Weights of a small GPT-style language model, trained from scratch on English Wikipedia: rotary positions, no biases in attention or MLP.
Each number is 500 + 25 x the weight over its row's rms, rounded and kept within 0 to 999. Layers, rows and columns count from 0. Numbers have three digits each. The size before them is the row's rms in percent of the matrix's.

# q: layer 7 attention query, 640x640, rms 0.0405, rows 497-507, columns 0-127
# k: layer 7 attention key, 640x640, rms 0.0409, rows 497-506, columns 0-127
q497 140:492495526521521484465508498512512532501516504455534492531518498502500442499507549534490505478481515476483485454526513521461465450429479493513516505527480487474496464491499517482553495510487519513502492517464497555491484507515494529490520490550480497544492495463478493519529492483450526526495498498490499464505477516518502515533470448493500476492485535453516496477486493513534497515478
k497 147:499503549525476466505506512522491494506487528541499488556554490473477509450487545510529485499506470474497510493507516540538423496428485482516479524513481498476474514522498440453545507505513509513498478511441508480532527524493511494504481490509463511471468543515510474508499489509538529518498522510485490446460480503478472510525516494464481494547501528528486460467522544486516515481496
q498 141:456494512518529479503457507506478519439536490515447483516492514511534486518517484514482498502518511452485497478516449490497477503490476493524499520494467517489517466514524511488467540494497474509478522499473487453511447480517480497499553472502484516485499490544480541461531505481498508504501501519491479520483510472493512455515507508519518507518487550513485461499468476498479507484505
k498 146:456522525470548470496466507532495523502486471527505485505507501503498519516532524517495498494506480495507474502486467538495467530502471498527521505452506528528511530485497486471501521519544495469447514496458485511453511488483522476470565491472477526492467482520480506521506523512497453515499531515479469481498498458439515437523472495501537514508504478454520503482464489508511527485506
q499 139:518499491444526480524505509485524541492476532529476505495512486504528478507496516506475500493538508439502538480530515484520489497530496504500528514493498487505548510481471506493475487484520501510513535491541506451465493490512538499536471508481500495476502486469515486514521484523454489490504497470488533514530528477486493494542502521534488484478492450457501521493505490509436469495446
k499 147:535494505444470500479570510553505543534524494523453550484522499522532494528466484475484528519518486511485529468468542546473496468474522549518468503485485521497479477494477480503483475463516488472500525481496496490519492534467487471546484516498539456508493454498525506515516523515470520501487445490495494503507522518518497491504517457485503484510476452439526516517525489520464504496493
q500 137:494544486527491492509533501482477499516504521493513481534533498513474467524511544507501496485523499497514481437506518533539484493519501518516499515531494533497440494534534499497467503544501526540488506525504524454564485464521551507489507502472454497474453489491465496478487503453499492501470534499529509463503497537526470521492484532495508538511518504526512485497496513522512499428472
k500 145:507539492522508514491494436464547489516461491470491504544549459509506498497510504502503510473520516533477505480536545491499518519500521472504572466494515498465494509529502491479451509499509547465528475481523475525519502504527558501512517506492476495509528526499466514488448515461498490477480492511481516480460459487537532509517479519525510488551501498508512511497498528503502520514515
q501 139:464510498440493498489475490508513498495480508530494502502527493542455452482490541488534538480453515527540503442527476469505491482480444503540489482515512509482451540489478549483493509486545469505504515494484497546514531512515476493474502552483526493507519560476543513492454559521546491499531546495493492525509506456477485509524483470483542501476505485495520498518501494519481493469511
k501 145:450528481493502509520466479494515515519506507523509510495533473487482474521470489490519490477515502457545491481504519501497494475508448490520513478529512534496450455478520522486522504528490447477465499499506490524510508528489477489465462518508482464513552522497540527491461522541485506479530500538494502547494458451495510538534487493462526502476495499500483496512520481492507525460506
q502 140:522505488554517472484525499456488518499521489511473496492489487512529465462518468485523505506492531516522492532517457511491504482498523514486524446455498481503471484466484497446483477485447516495503523491497486484523477480505531491461472575508430488463500528511490478504491455471482495515481477526460500494525482491491513523510482507499530476482486469528501511508468505458477500464519
k502 148:536505500505511490487492500459509543517509545477496535531512474480508509479493509481583541481471496470547496480501506470507470496482480491470492493475454472498518518519523494467476515533464497472518515451478518479522455479444497479460529524459494475446480516505508540522467441491499484513518537494485521510512491503504483520452449500539522509498503502502500529510437491447462513465513
q503 139:444544504498480438495501511485497492469489502511495497480498515497494468490505493495490471475497501485519511449537500514528476524519513519466487511540537522502501545512501468488508531474537545513459486457456516496508497534499480491530524499529509500527494472484496519513503488467489467482489495510460472477529497530464480504495453513515502444479497463515521496509539510524455536459518
k503 148:474549512500513525479489532486473506473504534537477519501487501498494468537515512515511522464502493514498542491516520487520470480499484477468501512513513542438508484521512445485533507461479532493452524476492492473521466516526490484488519520521498496497493500530485546471494520462517519488505505497465496512498508526511501475503531516455512506502453516530491501530550504518485527499508
q504 142:526510477490525522470562459527486517481533490493493499519536602512472500496503481472490530503527517491518552473515485485485482513492512547477488488516517461476469520494513474528497552514464488493496537514443500488546525488427467478511448494467540471463480481479494507526562495503505472535516507484519521504516510474471520538491535519536505494505527539526439477484473469488518507495496
k504 148:527507488522476519477487478499519503510552497486486528511485585537463498489508479511492538508495506507495519487499498571507507485544524531478519472507523464499468499481527458490457469478473516482510525511510503514516537457476498462483478502467519476488471506543458496520523561515465505504471474465510506498533494489514447497509514507519490511496506487556500496487535486482499535519519
q505 142:527483484478503502468526505485534515495515425489524505516478530475452492496472516450523499498538481454464490495534498440512473528447503538508510481513476516484443487505509517474492548491569493497520478529510452530495525477508484458525491505444490483430516470487515522463487489511483488500518503497519485464501526483511501466496501509475477479483522475505492542511520482504540508510510
k505 146:491516502485543492493518492447533499535501518526496532488493501473490504548508533481514516505513469490482516510506531476541490494453490475529527485513492500512477528513520515468506515524524452471510491511485525499503493479495488444518476487512485505512485528494478484442519516466500501484527463465514497484513544460486503489499487484493465479515544520468493510510534459484521466539495
q506 141:524553526473510475480506495532504483478516505489474490493486585507474476502529507528509500542509512483525482542516499523476510535498501517495528495482541456478455485515479496534494463526512486480522522490503504488456476545492492516464504511516465504527502529503526530493474497527490520523491472487510497469498489537468549503536477504518510453480538514459484474517523533492491513468512
k506 146:530513525506511448507495471492502514513499517485469523518484499486499496505518521512512517494507485487486489517548510506473486474524469517522486490473446486519483483486514499508508486516472502495544483492483510476492487519511529548485547480531475522490511483483523532519536504489483483513532504480505502548543519472496546493563538482542515492516555487487446488532562522486507502479504
q507 143:492498482467500508505499505503493527487508591491517505511482485511487508520491504497536512540494500524512468491522441491487536454490471510519483545469519524480498516561480523569509505472490498444470528475501502497488471491503458519503500471526503473461499512525511472517473531470478501515508480471511494509473513492488513489512442496479502500491526503503490495479522470496507518530525